Part of a small language model's weights: 5.95M parameters.
Each number is 500 + 50 x the weight over its row's rms, rounded and kept within 0 to 999. Layers, rows and columns count from 0. Numbers have three digits each. The size before them is the row's rms in percent of the matrix's.

# gate: layer 6 MLP gate, 512x192, rms 0.104, rows 99-165, columns 64-127
# up: layer 6 MLP up, 512x192, rms 0.114, rows 99-165, columns 64-127
# down: layer 6 MLP down (transposed), 512x192, rms 0.106, rows 99-164, columns 64-127
gate99 101:522518590515599528489466446522497465507527510452418431581512534537529455495560516448433604470575529444496476519489508515494439442505538556514498497459516522461523538555491461518517489593561490
up99 098:487537466556446482492509539416514480438484489606550449456429549448470355578493583443517499513507544495444498516573595462511525487534541472535518432587465401505513524523578445519437543446483409
down99 112:507592496565485469523500525409515458491560513546550441483454453536434449470544514553435423487460466418529461501583508520403538478513509445527536513545516530433474484615522533483527553484440480
gate100 097:524484566434463500529550515467437442536555443547529501332543528464583510476535564512456468540558584490551461379487407455463519528554408481473531567472514507458510479500512458500534499508443490
up100 095:531518573440566518562530449429418532459522555516482449614534489449431526502479458424477546456504429476506563527516456483545529466497464553452582474466517474463549537432489512441461555508607406
down100 092:455453451488474480488437495530516410428522346503482531464510495543577459457541453570510541492471488522512575518491502535582547569424560414429426450448413534548525451457457490507497462498568502
gate101 107:503587533460427563518494532538545490548497499487565513484439546514478471580445506388438530493470437457493385477518514454488569496579446489589492445459518568502496479467462473517490478501485560
up101 104:546503546549600470507518517380523533482427477604493576560518487417526571524464496481495479585503456590654426533541486586462425456433445496472470494510482520499541500494546576454541512418450443
down101 102:581380536404482555614492486494468522396482518567542485508496522355546419405539541480536516551486494533516598509487564475529453469487515500560521633434496513522545519544511539537619532539535522
gate102 108:438526548457492523527539486384478540511499460519564534556466473550421459490481466397424431567449501553448522637506561559485541480515521486598455480562471529507532632530479403470457518420442588
up102 105:573490557554483422434563409511548587430524572512456483498508430470549513530388567526525507509593521448552461495586471498543552510526447524428586514553493467513507539440539579504531474484537466
down102 103:498433580520485548494463511595488423545577454468534463526465485441581436530558526515486543477502467433403473485489492486477391532487419513473512472467518436426562456488529478604494466474554537
gate103 099:541639569478488578519424476390590530476490538467467496484629473485524518497536557535486482552500477562437502523532427566412535476471384483470478380490570572453486463497521502518448478585499572
up103 099:559595525469525479493512391434550514502513497452474491445526480488534543426488444546473449474415609568421551473576526450562635548474480511515471433437485491420456463513477529520460617532496510
down103 102:507553465475599508576400560404643497414396493540546488536448541423526500502482544502485502576537457428441499492560510464530539493444440435463475552534552611424530473414450452448419497565519492
gate104 104:553479443480606568518505524522492516524493526544587599471502476456493567518510458559556421526400514587489509527491528482505502568444605435471520471423490534459509498532592440477525445370454483
up104 104:600593469551495514516424497517464521524459503508440497403526517428595478487550561525505492494485585526458532530549441487444465504556484505587586582530538491573504396545448507478528422546494418
down104 089:470593487555456480417473551484518506442519441510551523469426482578526525524506520481498602470595485547494392480451483527505475534444503459490551515499583496483514474548582480472542584394483594
gate105 094:489515425473462541482450551566539530470549498428602531420372515571518412494478372532455512465532454449551433475526471486415498530536515479492520499457537536516499544498524511420459455419500513
up105 086:501541544574503522530564486508541485557476543466515464412471520586495511414524568492524520441522398391523464544502482532466401469522614470489476547526519491538506488473542598428560463526480569
down105 094:536493464449530522510537546625446547504513461592436509512555443408424484569465472421522515504564465534482604432557477524542562473632453532527550405473500541437442433498496501464417563510574487
gate106 102:381417496524529581507524444481407491517456479557525469529557514528453510565507467533494470461397513511497552470468460493532519509492535452473391508521414435454486506478542461498623559442470528
up106 097:566473594515413507550540448485503526486464448462468488456422567467415447563486501497502480520527490476516474521383421418495466522519583479598501570588489447522549449451444475538548543514513574
down106 093:442479456493516576448594612506457562557469531456529555543581393467414548464550496463554468477544546480419624539572434488568542443462492551504516508431531518514502581480516543484534504487450494
gate107 103:536524562500472486588462565428462551448472498414531519490504535494518483505499538477404416597492438508531474387579454505583633614494471490460482540527471501446499576565527540389539519498496529
up107 101:493532507556487504464548582512573489611514358532459544545522473472487515534403548513511270475499499542529472460478515521563517438481448528526508469526480550588397511493512549635513494529453525
down107 097:458565421594494492479557489464463507509547383472461443523522442490564504474424568404452511551537523486441552477462536513443533554546505449528537503397601517602474441448480457477571482453480487
gate108 097:519511615480462487526570481459535465455598442572456477526519551446495413506468433538414623507521439466542479536546605425445455532581614516497584582515451564406540458505508543521537445502554491
up108 090:550579479521499478584495484421493512503430514532505586577509503546467501456476582509591523481476546517554591604455483464523613481603475508374454529572547420473587437523484541489471569451428499
down108 094:533474539570457535434424487434486394481515477559500481491479485508499497485542476449456431520524560438464498539500524540482508527469518527503434495489486512430408502502542425525416493495467512
gate109 103:533539468515543503507443486546458502519510523461481529527429491542488462514516551518477581510541629462564455492560518560532594464420523463545419509512565439549516457485516436541484478540482481
up109 101:549448599456427539532426488425521489498520513528556485515558507421516601563510447513467536469547439627442527596555492485481529540501515441541540505561624461559567566535462527511455469474502548
down109 098:545440521515492587444513479447551466555533435541546513461452511397534554466453543537465451464562452439576501349403608559503547411441510491528478526517555494517385452535534463485409518549580504
gate110 104:506421441578485488424498543484497488539457482477510579492567447544502528515506444412389462567522376569422454479539579612492476424488483512515479516488596409556512498492516402509547492551511490
up110 102:609475466552538515446450524506458498482589504530480492498477481519438470463391499531451429537500536519520462451444509556500434515426456467564493478469533551515463440469434496503476504468482426
down110 095:485442410472525406616445508486518502557534458442407529521353576448492564524561486623602439522446524417497473503351542557493515500482483451434474477440450522472501452530517461499596513509422459
gate111 099:464485525464489573471507523359518540455565469509561475433454564465511496423587443454538556459567433518477554489546491532467478491525469454490458530476465477471505494474598515435502553472535476
up111 105:465506455461566522576471602448525501461501514597503529489547534458410551476488474523474450480558545518460485603490483560538524503451473552531352613481494417492504533505501468481461534486344480
down111 104:522475497463534436472511432505481506559461494563433385438576453536599483527402477511487531574483540435509493471589540519456548526510490512567413484547506439428488577431552492509495579529496575
gate112 097:545545504511498527402509450439568498567407602567533592445522471483505549400498497509521483453488527567595492540479524493437582513478498507453430513476561547523512571527468455476438498624424395
up112 092:533492594460516493440488493494418535594491504542467534430572503519526482370557542535519579404404456502441533566406480519522439480481496461524461449436530557534495476490565519497512529627607515
down112 097:458479491463468561532430451363514537476504463513420390598442467565540522556533516455563467545551393435401585465489416500520417347514561506492496478504528550533556487518543503492451522448471526
gate113 111:514470424455494387439519490529541500426600538501501475487478541510557403489551491538425590430521513447540453508524402497500486510530452418557471456450508511479480474445548480488513462506493357
up113 096:505520560567540495547570379562513469489405524440465475497559461528413401604508476495506470508517435500518531482526600518570512479502537534569475497478478464546487527578484486537462634573655558
down113 120:553424433521522461447455445541478496506571534551512449471481456473533476549513470508442586440484532498473532553511479519645505510428457440632425341497499416456501491460482494496585548421523455
gate114 109:388598515511583543480527531483585459464470447479452431507460521487526519460543577503440432476531510451519548520482453429478419520407495471429529548494445440477487464582520524509448561467489561
up114 112:524464622580553495459407475559476417370481616521544518444567516553447492525452463528526505451479565454480498528413493546515520539501485422517404548531459516528473541560597485578557560493511450
down114 104:511481493470503600350461443530469453492459442488554507586399597513525441483538534386502447500501494540489485547413463437468552495452446511489525522517447434574498485564488471533441503517527526
gate115 108:571457515537476474555627469401554520500492490536492502446430494523607420434515569519531491591491502476430470492390516581516476514486552435535425437495527558413425480510534491477559516488563456
up115 108:592461498498427516449398523493546545491398438509507556503579443434552459552523498458549564416471518622537569529473450512446499439563529429493596487506481511504484458544456486450478509437475430
down115 109:536516560499511537496532631479529476495516484528512550429572497500507517528476449407525570552519478531543516482464390448521399472386454529558531515488455409517486445553491579506546545498477469
gate116 098:494518544509518497482431474461461492462503443565520543543523501542496539519500523505391372447454449508503466523577392570482515455451535591424475570546636426581544485413492419542556530539552496
up116 101:561643438499478518527426404515518467411528439459620405555603542375457500559544399528500422516600562466543518358579536467473468446521492457493497478513491466506468442501404457541549453508493456
down116 101:502539545476520438457486433608517455600518524478621425521558463521453460552441457501479485571497468521570501525558436474469417514503424451527446537400516546537485592526494422444536539536515397
gate117 097:513574392557481588468449534528417562492540411613626539502435467532464507495491567578422507483380495477451457463556503509553476488559533533553424467409495437487480600496442475494476603434477515
up117 100:497564496562609470554524493474400510573505599463503528496483411493601547516446493489513427430640511445450507516445548484548488515469473657452410528431490469531517438487567524539454423478521473
down117 091:554636474519494346518536460400515471436454507609484482495383483475464494526442449545469470530450425488503497423547494498513458496513575391518478561443403470473460517493465490506566440431490535
gate118 092:471534504541463562507546450582479438403461474525422525471508469543583499510433493520530474504578420578395506588497484523578539617522408495504533504471570376541445575581430467551425551450439522
up118 089:491500407550510506433484445476549427545600479530467552495576511565429612487465494478485538522469455593475564450510482445486520545528400429558511498366480427497491579504407473517492504556491595
down118 097:546531513441478479458558577485484486473441565502512523495481442532629461538404447488537456414523538525369505552563409476545536424437529498568528484506520510523502465578539558483437437488488520
gate119 099:510523474591551579557570423444448485460512564449463445406508527524536534506532480532544479450561491468434486515417430529479511535503430576472485413475626536472444557589477576497526549493533468
up119 099:605467444501456506469433484409480553396476527499462411525604422473548505557526421488415445507512463499486459531510474510537540520547509531471494485564522506533534538558542501500390501517434529
down119 099:513571493466506483561491612538417523484524430479486524573506473498498530546536509525435479498461549466490444513549511408447532535554426557573434517516373433482430511457466479472488412409479602
gate120 104:549513455390448475538505508476434468560465468452462520554439530468499493446422519393456517529537507532490470566553512467569562521498525499489537556513499520485560440434448521530556449516551542
up120 102:488556535463438513500459514462520529479494417477490491610483550554558462455526528423499524553446478575460611455612528569463547506496464536488425479501409553490471448505521496492449488472515507
down120 092:477535449524582480529561617480465483525497485541485432537414437496539524532461454509352488491560489503509499444528396473518421436555536432508492539489522518416518527506501532411505397496442593
gate121 110:498439463415457582457515458435575479485556492538461499551576448479456488559556512439499525476490509515444408548522523568480442536541611460508645450486581520530487461524480489479498470522441439
up121 111:470484564436483584477560526476516445449490485489476479454515515582583485419497536505541619396533431515643515436540501579511467616433433564525482449505481423479470516507537479590482503521503462
down121 107:561449535510480456526521457474460424541543645518488432595468520522564506465473579444508433528540457531425494552557602531481479469358610454510523438504481568432499630557513495520460504488484558
gate122 103:482531559482563519509492518473490582502516514561485542454504465626460431507594534497474430468572475556500561516497574509477467411502547422550570548432490514440578468547492590472521459487445380
up122 106:487454503525526449533492453466437496424552447466489478546573560549541599524512611504518539491521498546362530479496542550543404495463397519438518498455510517498560533522494466526430527506407380
down122 098:508468520610515452580531487495562584494476564535564419523465502476539478485599605540539503618616437441576476452546475546535424544508537542409486588501594493606477388485530430518459453558483448
gate123 090:478450541494521456501535516510541592548559497554534531503501474513464438496510464519582491488465438644572552512452398474488595472569512573504502408374481522521488486504494517504456511603493454
up123 094:544473567521548519455492451385525509560508503500475561583506540526510546405466493556531464529403514473505553622576450449468478550481482439410470497510466428517459529443546399522405453457507550
down123 091:537508519493562490379546522476559492477500521422498455476516611512393480549506523481481537531498499544525422461445532454495482503476546474407556487537516461571499451490557559422488517523521559
gate124 102:559549539516519450532509528511536487493513459501451534503515503560481427449521441520507543435588524571445437368545480524582464529427443510487451478470509527531474501497532471481505488464476528
up124 098:544450459509465477419517487497414566558552554504528525459545575484578486486567553532520598534485528489478567472477498457492538522475458424491474539547460351437469424531522432391557459478493482
down124 096:449534524398459497526518595462539501446449535518427459537525482399525499493485495484481465499439428430516474558522525537490509536587541550535471514417552583602472495482481528462411515540487503
gate125 094:505536576561469541435542490452368547580485431555419490449421442484438483451469455578499414566470546593519428410422527494487549508468542571568460512513530479477535537520502401396470503441490479
up125 091:489595489531512538489372516480459445462562471524413493505478513476623471481481507473609474524567537428446529510563514536553617560527484426512523506514399505541513520479480377521443530541458494
down125 097:532453534495477570424507510501458501423432509582593408521453438483511498499489477568449427540506473503529528480460496366508427488555472524460452493359460475528502512583527449479455543489550496
gate126 106:493546448502488492484463483426503470505434464536538487481531461532425520409484527503521497490549513520466473439466464503471498506535591498516554467508497532436409516535621457573503513421525498
up126 110:413470481591592543517546446572559555589611534520514488462464398542439555547455510502397494510501442560574495586505447625539502498531486539451514542447523530602547523572511531462508485509539464
down126 107:561471478520580515499497557531628498476563526530525525455562511447565446624521570539482559561500402499496463446531591533434520446469451534502558449503483522595577456537480443443465511524563506
gate127 108:550437583540406561498429474417505494442467522540443413483494431477590474577476592548388445432403404452567567540540517526446468487506459523639518501554560473465461471468528513454541511474512490
up127 109:487434551494527608481471502479540530433529547395464457494496509517504445570491498462488380433557558465438446526534463486435452435492452576485472463455529527535605498462529488509516519521467416
down127 101:517486481591508499589503407662522442491564472441454507589487546429541379502531580498566500512564558425504537515469604449413533505500538449480514526523594573567572508504538478474469521541443566
gate128 096:435490455504422562445508465517532563538521510522488522516426518529517508468491628531490521528515527411457409546457534491467484541514492463456509376471429556400577489481415513466490378526571451
up128 098:599529470520479528499388502506473612465429458497447535484493520531453561462548486421479530625453383502501514532569548528566534444493526558523505501540481493474534438484527450485455484483488507
down128 101:482493527437482551549521457392605466546515514473593455449395521670429469508521536542463450548622497482466435481483508490447543488579485506550490468492481460468450515489491516502506525459410477
gate129 095:511447429596417481337533520495503477534520448448437434511484602544479483485506545469432477505538432527513492532455504445543500475464446453573513486475490528491484535565596526504448464470495417
up129 092:519527473471449500497407560464534495475454484387536495510505505426452493593504437545569415465478538534544420498443566515552451432603505455506513500517476430591465542527449577417497478522391564
down129 097:558395490543473499450569503666555550508459498471535493540563596569436480534510490455486455489548502498489474541488524489564497503418486433589481593478479556532450483509526530437497404462511536
gate130 098:423610544588531521442487556530490430566507456516481518530555479456536514397478588472463511512520444477535498533533380596478448543471507447494511459514596531520529600544532419506487492406578471
up130 104:609443462473521565538488456588510412556577513490431646473493516538569557489595518548505456515482522499493525549512447451514504497534471480465526488558520533482491573492531501600564449471467546
down130 103:488558514491469534542476409534575474407498507542596451553558459476500499451556537501506466519587463470392553498520520493474469505456513445516422534410351505457466613493492483484575449550500496
gate131 101:540513531523398554554495426525496522496604486518540478573504470551516367445503442536549439517457473555549494490520470547514498524435548510409520514549583453444508518485521532498501497522435557
up131 096:392517509501623514375476469496555454510479499501521557514461432530386605466469595498386454486466515505538509483492449436490519464587545496540499528519474577479476535540555504511453497549544491
down131 107:631545587571405468493509485479403555494555504487533418429474472515554417547487451521588498503516517512496459506501476517513523487485479448422521519544473466494528487471501511495505509557444533
gate132 097:491483382491436448613574469493529536510482491519419485543461488537474495482486470441596534582499447545405435508461442483541492581452549517475461571536579503515555542517351482502509486520506543
up132 096:440520473500502530485507483573542487531410423472421467491484451538542553424516527476515517530495456538493551426486502461395512507579510420501445550457525516454537512446547558534467466508559440
down132 105:515515484541514516511479627390454455483537472441501502444514522510530501445452481567492584484489419495436466570434528499514490534485453510558507505502463433513521475518530458508522516484468508
gate133 104:518436439491446560539529527522517505541451518476496486514503469447501477491494465481556443515545495558474434426533488494530599546412482567509436511581598517546468549541511407485488508510468545
up133 108:544475528525590562418583479513519446555476367500534530484535504552477491515557507461410339469554566464433534528495512545468460514535487504530425486420517485515422487540448580533518539526449521
down133 097:577567549524437429507457531575471531459508481452501505507488524477372511461455591421530453499458511486528477494477512467511482571522586492507495528431416621545514607570519545500545573549564484
gate134 100:416525594546561498581459539453489557517461502418540550531511503507401466514511543527606484466504487566491375552543526551494505498476478423515436528580529441414627557604463450506528548447483438
up134 102:644488494551538434570461385473557534521506521476470493493508491552466483463489527495489438526491502498564481433512456372476552541459476552545446486458466456537522502562314412477533423508512515
down134 100:440495533480492484551421489441549513635528496481502566546464380504536522468564468518553568545587463452530540551504447480547456466515498450516547456510439501474438474484463430546513480412408428
gate135 102:577563488529477514467569487424483503465572503437596527465541518505418478492444593391431446484557433451484482519545469457536602575518416412515525462526420532435601518452522516451522476442480492
up135 101:592541521478500559493488493569549490433476444504499539501475533496513454537494542429556442542502489496449487405494479423551459556484478546377481471617473454464568518549574445507470523509572443
down135 097:473489497509434451523454450608441528470494485475421603507469411422444527539586479559435469468436437459610538533528540522478589519519525586451542531399591535555484504501499387463449420549474532
gate136 098:540592462556464579507548443481484562505530490492638495428474424523444564421502470483496415489616458513431561442520516603480588476521508560557549408450496458546501461492524422530563575390510514
up136 094:489542384541416476594504560510430524498380481502498451429468623541509524543503560539518572585434503528443463441496455517511515445417524519521512536528471523401459534514575520526458473589382535
down136 092:425547514515574517506516518457531561577528552520512390470538517545454470569532533577396492552541495500539560416467545507477502499486520499518475556525517511481444499526473416480449538594506483
gate137 103:479508528614498562470498472453525525536545506551531504506519419463656447506463484484437392446489487449487496623525495474455524517555457518507519483493466523461556541579464517625430459427460578
up137 103:492479465531442487490451497472541530475422488521549416498461525440496506567517504509521455535569534539453509434437572477467579554480580495512455536448492549583467493427578608518449532421526560
down137 105:604495519522503500452487522461450500452539484529484423528437481529549461510526574467452469471495391521400595668571558456501503548519448449437453550472465526410461596496444593590564497529480483
gate138 098:472506557489452586459576487515557359500503445403470534587533431566348542543572521500500442372470522441525435479452497475521509506524445518463493490517505543452541491389483469505565457540445489
up138 103:507489514446454482443518511599508526381451533504494504500497402415579484477487487590521472457516510495459464506526413470453525546437546520523508533480563542459594521487529561616443423456444506
down138 095:486447553475499549488471546505515437458474427452510427561430480410459571477532472492427504448521496513529663431535595501458603443488473576521554367538508492489568437543439433469487545535457502
gate139 117:571430570468549470517524467504462525442526476546545573534557537620514487446474531552523449591482562531462495593465488613505515498510511462563543456431604591403443513573560522562472459426570597
up139 111:421508482551537492516411409519582526583491523503472472495497475557545578576488478483412640532534469474472510483497479488549480488529436485477496509500487555374515512473558578492526494538481494
down139 109:516518469612441484454463490488564473490455564599525436488488521492499483527389490527522592460546546418441519498438488461492502452461460609412459494481480494539521397521493498477522463548550478
gate140 108:416536566464352489516419482550586477543525413536489556517484498552492555545524522525461447526452558534496516470527469465502458497489524485517518475498488522406600584589514384480525463539525512
up140 101:474522511574487506560553503426542477531470461481592418453481438575520437474490500447510547396521484448530465475481388523586451516545378523503513452504498567457431395530575493451570519532590571
down140 102:503536512444401511468507485504438531602564523498439442456491466583561561556492417506480483547521399478535550541502523518503492467586522434465551472524473499633519509462497525415471526490414412
gate141 096:484481576483513471431391509443518472466532427532507418541604437515509494558506552548507511513471556418500280531466495436580464463551462567532403500451443518493389531508498474480473413557432520
up141 100:555499523496452512538439477510531475445488479524530490404497580574462419549500585487551569527524450510466451473501476502526497463561478566505523497548449494471530496481482483535528485450484503
down141 108:560448467518588530507448549478419424578493470576392467488496500450578446493521586388533425550529433472461643567547582619469546537500424466530559490501436451519497432495537546530446527464462557
gate142 103:497471514553539584462443519501417565436486407520422514541578529500531475528449554466518528517490488419437536549507501556458530440549552437485506565424571482471445552545521493488539552491561550
up142 100:498471472574490491463518637492549583457534551510540541552439440519537516445555555528440507622534488519591487560516436526508542495513438490514526489560446461592456492555487411533521582472507498
down142 101:483437525439428504403458534456546419472463548488461576418491498534435542516555533529489489525478497481428444468499470491525520372560477516476433469547498546467446531456545586610482521512479410
gate143 097:532432506428545503550462614556513408497457522412506506510431463544542461484512574504490515472430546501556524503464408483435616550540498387462444566507417564452493447451611457475491512500492515
up143 093:447367529536487487555530491509570483499463506547544440407533467550477476569627456442522493578512452400531441481458480520533511500484461509479484452531531478480552616455543383489644475498626506
down143 101:548590515550551435452377516454482618495501476487465491493491490555567545569600474510505509504590512532490482582513508502404500529536415535571510515527501576568462626544465465521510518561434477
gate144 107:544461465579471591566390586491469564464530445418578498502463488434575552483530460496533561534483468559509513512400532455458564576523456595520502473451513438395531489496483444583529492511479552
up144 118:467485557462476475492551511515515424450425489522433467505435522473436608489420571456488540484401489523486407502602529548520374581424573470452495564520460508434507410538515477496453594455507452
down144 108:462435436580537548449433520579582532453447468439551514550480429411596582532474534457460589452482565491552425488515510455527456464561486447461432528450469467495507391585531522577546571506458444
gate145 099:405515518462515495482441439533466486534448511425530420382490530513456528420524534504487505554575446533452481442462497461527522532465521462520483523543478510537459493459458478465491428356459507
up145 102:511574540433542499534465501558367405454446522491532560498522502443378491493528588498455507447446538499605520530488486497527500467524490550447583532478421499528523480453313503618536538556434448
down145 096:556521483502495511501543500668473507376536498547457489445509435437429499447515510370547468493457559541538568528484500490531537511528458516471568543493435442501525524512567427591474539464573471
gate146 107:496551444567501483542466555487474432566568392449534457517473511481445467442447522518462484487485496439501500436595533511531413469452492478445455517417529438443518582560500478523450427513527407
up146 114:532492549540466542518413523543453550469484437485562505517420435378515538525541489573566495539502472571508472600523558548579490524566480434469475583556490563581576574517553563501455487520534495
down146 099:510432467501508508515503501441579473407611530481462534522496519492497548427506482535439454464462505487570470542449483512483541553532430493516545550571516462483547522436576444475549473578576558
gate147 095:408524482568497463540575504454540493477478419449461521477497521461569430540506403507496393481493592515540487451471589455431494512566499455514480465465481480583495448591519406576524564499521512
up147 088:477488455417476488550423521570553522517469573424493553433487506485488484472507505486526576515590512466503511467473515497504535536485482418519475567519536545445589492486413545458472482447390432
down147 097:565553557493483486519426459719520544471422474553442552524592528514509560466451512521460569514485392525546518501445393565507468488466457531512522546506558499437528383515439509447491441578616469
gate148 106:406436505517508473526503599515458475435413468548513518509482519530504447453510522455518470511524457520509541495516470517510499519511478449441534534416583453521527449443549440526469476522417536
up148 113:571459439550514519474502482465471520479526446543504482443549435516542481474466609471466536486567505418539464464487468551531476553448558498494501422485482531484497447516483560438512516465442448
down148 102:472525488504596446476569496584525464491526481540529439586538436470518511459474578528424479582471538501464506545487527570525308484435484435533575441482517489414516544427591565596527522514479538
gate149 088:445500549495525531465522421548476448531451424461582534508461435554433436511491557482486582450519450475503482400527448538443525530480458564481500522522473506504442554519431492512592453519430575
up149 089:425579532446472477541487445445476427496519477504534564505529537510487505533509502432535504430544479513518548427462476511465495576481478537512433564445508458523498515454427508462605407466553525
down149 092:494548501552518546494564429373536487616484519559538534478482484458427472465508511494519484507586422475496445528545550483435465543590423586496432528470427455522516521485468463524527465499426584
gate150 099:470424507560507553449532506438480461494451573512489558430482468514464515412438448444479467602587426455479488611477472478570527574567496420527515556503477402551447455491506517569530519532506575
up150 100:387525498445500444514537476492448573461541470571583554526565506427489504544447460412548460530495525572536488549422515581605442499463579527507457543539502440450620476532521474538490459543443487
down150 097:525495525475582439472508577555428531515462537493574510531536516472505486496514355504461551572514509487504449587582557466493486575496495487537528393555536426521442410533418540458447523496500410
gate151 095:465529480542587490504632511480446450499469506481521536424593425495585449499489488584393484456380513425566508521507495528479510424443445493512491458482397506554452436561433584436518501505516499
up151 089:455572462486473564478484413548420592550570455498455446467558568525557485494594474509506463527534522445542533510567464510448475486483522454451531514441422483573493502458558466459559593561428521
down151 098:486523479424464482524425526767389439480572527484461555514575581542477475484515532533473444535464477546513522451473428505541479544507564486468413522528558466505533544489490439482512534585513526
gate152 095:464498548533501571552584556499591501533529600470516521557564440505491451381556513411502540503329521513506509452545446491437531544416478473455489545400395531530526482588474522491555579494532510
up152 097:566455430519417460465511497567445454460469469449477479507513577552526578525390532476538355530439505538504518392518470504548472489552448546510546548475490503476494511560440490523469554505451446
down152 092:523510494647596496476478492573529525463538559512511486464451498459470489438451529471601441480615497536496529470479491516428523561518404498456536578558507558518561497571459490547498539529520471
gate153 102:505538497451548531549469491450577404558524437439478539502490487649477499470557476522485547502481594541584514492573523572558492512489535472549473561430572509490576525569376518445479481507484575
up153 102:487583490486541502539522486649474508531490503486485418520437560471423489581587464562346489587508442449474541391450416504530447473553543523603472446489542517537465453562520550523489461583469545
down153 093:395448446461545600512499585522549435551580511459610531472543549481542501521544551435562486514446443542506517491482517489430561594532472545476400463510503486512418436445516489493530538537504648
gate154 100:459495535521427622500459527573494464442424521438509477441511399503544509513536581520468541544445506484552586434601448571442503486521488480459471533522484432466515559486495456461521561461429530
up154 098:473579485499453443522496497485451431508490526551461539453561498570447598487459497570477499475606513451380517452483527519482503437478569561453450481542480528605545526509568461489502545510573480
down154 091:564533501439495426567469513461480521507600520507451500566486468459441433464477432365484441500470442440494511476459506451577485599587517534451462537526351528540533471553537556501470530499478399
gate155 105:540451629438490521509518483357488472487501513484436517524458530543509476517399574550468506542403436496531472523645429492459472511442572562492534498536588655452470437479556487461492558351503553
up155 106:525454469431475551499497510521509462451553521515529511447526498498531450463433471453487595547444610434477482533521528502448402472434443482483544534553501545440577459502551504529501499493443506
down155 100:443483382502640549445548528456467540510527487490587509428495546494540502489526523506540451436439527557520479485473534439530449518421454429457525599495488518503583456501534480530501461481438429
gate156 103:444449438571507505421512559513501426521482536449500592411570454418437523515509560569574561423505528503480579532592568478480526497406484491492468459566520537563477561455519504514501416452434459
up156 098:427533471414486499448473532484484490595578517416466594410497421487529480496456550525534522505481470483447446530522494522519485453527519510604401500550552531435559402474541493460451457463544552
down156 099:500424444538558548547507406587537595453550460524489470464449499525418422525490524536500540502499517490524481505465527547451521426382563451500589531472649462492578467539383430429454525573467511
gate157 097:484454493475416488510485363523499461490447500472501529476589467490567411493447568535531488444481498526568473558489441478464451394465510552472465360447516493456505515533525448570497501410531408
up157 104:492536409496442492482474542405609496534520498605574512498395512473524479513414555406464495571455536441477504465570549469545531587545542515522536553385444498380403500491528475529537494585589464
down157 092:497499466444429501526466438371471487456469585468479439594515548452608566472530477391578443493561479504569529485440417496490457512403552486494394500541504559546570523488498588523560463540545481
gate158 112:566507477567355575522452535425490504485556416506469442441514482460559412542441474443471498459482466485404520476456481423394456496515497476453463557446459576534531478473515608540552602498456484
up158 108:461452448565506484437500552502474523557501518472478529462535489522450507500526533515502450492493539469435438384413504495499401497468462516488407533537403508580445535529429508490493394519415497
down158 097:489523551431548477471533491425512484516458541439495446459525501529383432531480478563410504544535523430509515478481451361498419506531453487486466461530550495445414496542488434534502451411573468
gate159 107:510531606491520525469458404452464518492482488467621535493511593546482494472442456429460532484529474484486444473440524537454452476503612534543490494456490508529539502520473470408451538465461512
up159 115:528442518548529565477497451462497536428503522469482469509443549563454548516542435511485525471453472510511455479509449638560464487404491522466431587411408502545562548506561515457488576517452433
down159 106:444529487563449480474504441530538439536465525471577453473447541486443494536506572476488518504392521526426404406427548471543406536547546467426463394446427495581474489556489478433474517418509526
gate160 102:471522603554451581554562504440532454459503491488526458568502418428555452400489480456483575512519485487563533412530494503435554566579517518364422443507514615435486481447485490444567498522442629
up160 104:530513446494510535548465451635488509480442524487437559609397494602546452462530569460534542507424550441450598479563496527550479494488513528430434466516576431521443456496437500522584516531509536
down160 099:418462477589509536543510461512616542434437536587504495477498484536535529503465600549509407585486600470450528474469501537526550482466505478532427548539520522518496454439466547493424494384510537
gate161 096:593479503440487503460486481395461547496483496467433476433564509517553499543405603497501486501401471573503522545518467552478521562512548432552444505450549468529537507589504435488437559390444489
up161 099:393411467550478545488523469475566413486487499465492519513503436536562477492507445567480527495504530396475480542498442502545532462535405504489475471471434471460534509457559606508485490559514544
down161 109:528579536503567486463520587508471544511501466505489438505528547452431532493514505546484511546535543430532557530469528463473512501589497438581500559384545415427542456588519482558332437491506464
gate162 096:547586504560532601443557495631528506481541482531522483477437513472524438522496535492534533479497432470597503557515394511455445565457490436477480520443497504502423563484442455540511486452472593
up162 088:575469435480552501545461468477520429395489447492572523549480513483535548523444475505477421478512510462513539564500521506451468462564559475408605511494534530487464474441526448552518573525508480
down162 095:505474600523488402560561506532413453572421477478428446489530402513488472422581506518492493531465498485492551580467489469522424481546462473566484504570501489636513474529555548517466494580447528
gate163 087:401562553509453482520585586555548490422404533545599498509548549570505482446531444535447520439486481499598627411494533456591539532503459509513429523538533530461580457547507569489519456477513433
up163 086:531417517490501518525493446522524580435531441586494461430532495508479408541534459439475613520456459482510571510567441528528590508481487507550556530506398527462474441480598427457519492387404538
down163 095:471588512517430505506532597321533435482490613469486516589529435554526542430517535526585439449455423576511524538476547430443458499610534434524468444548396511483541539491515534526454508497567511
gate164 102:494556495571560487542492500435437509491478506546534524570458477471462530506543580544508487514622438531497387527496486523504457582454476547365542470500548533442571591597465409518559556426516536
up164 104:602441586530492467478525473438558443563502490528533423382528449615495494548533587446480536487494520599521572494489536493449472488525556508529546568539426532577536465564496564510569542593443465
down164 093:434466522535471555461555489497601504510517545458547520411398495504523450424439544493571426526431491432431477546469422479517425501506474487544491571442467529477511459481616485466484409483506489
gate165 102:533501398490438409569550463487431438449490513465516459432482501504570605512492521492457517500581474535454511498447566572485457554464392557453510572609491507416489493535532445486596484462521407
up165 097:573558560524576526521434478474504503453543545526506459465507441426596526518533527507450534584525551493486502440399509497454402517419547415596495527415519483518561605418544578431555455406537506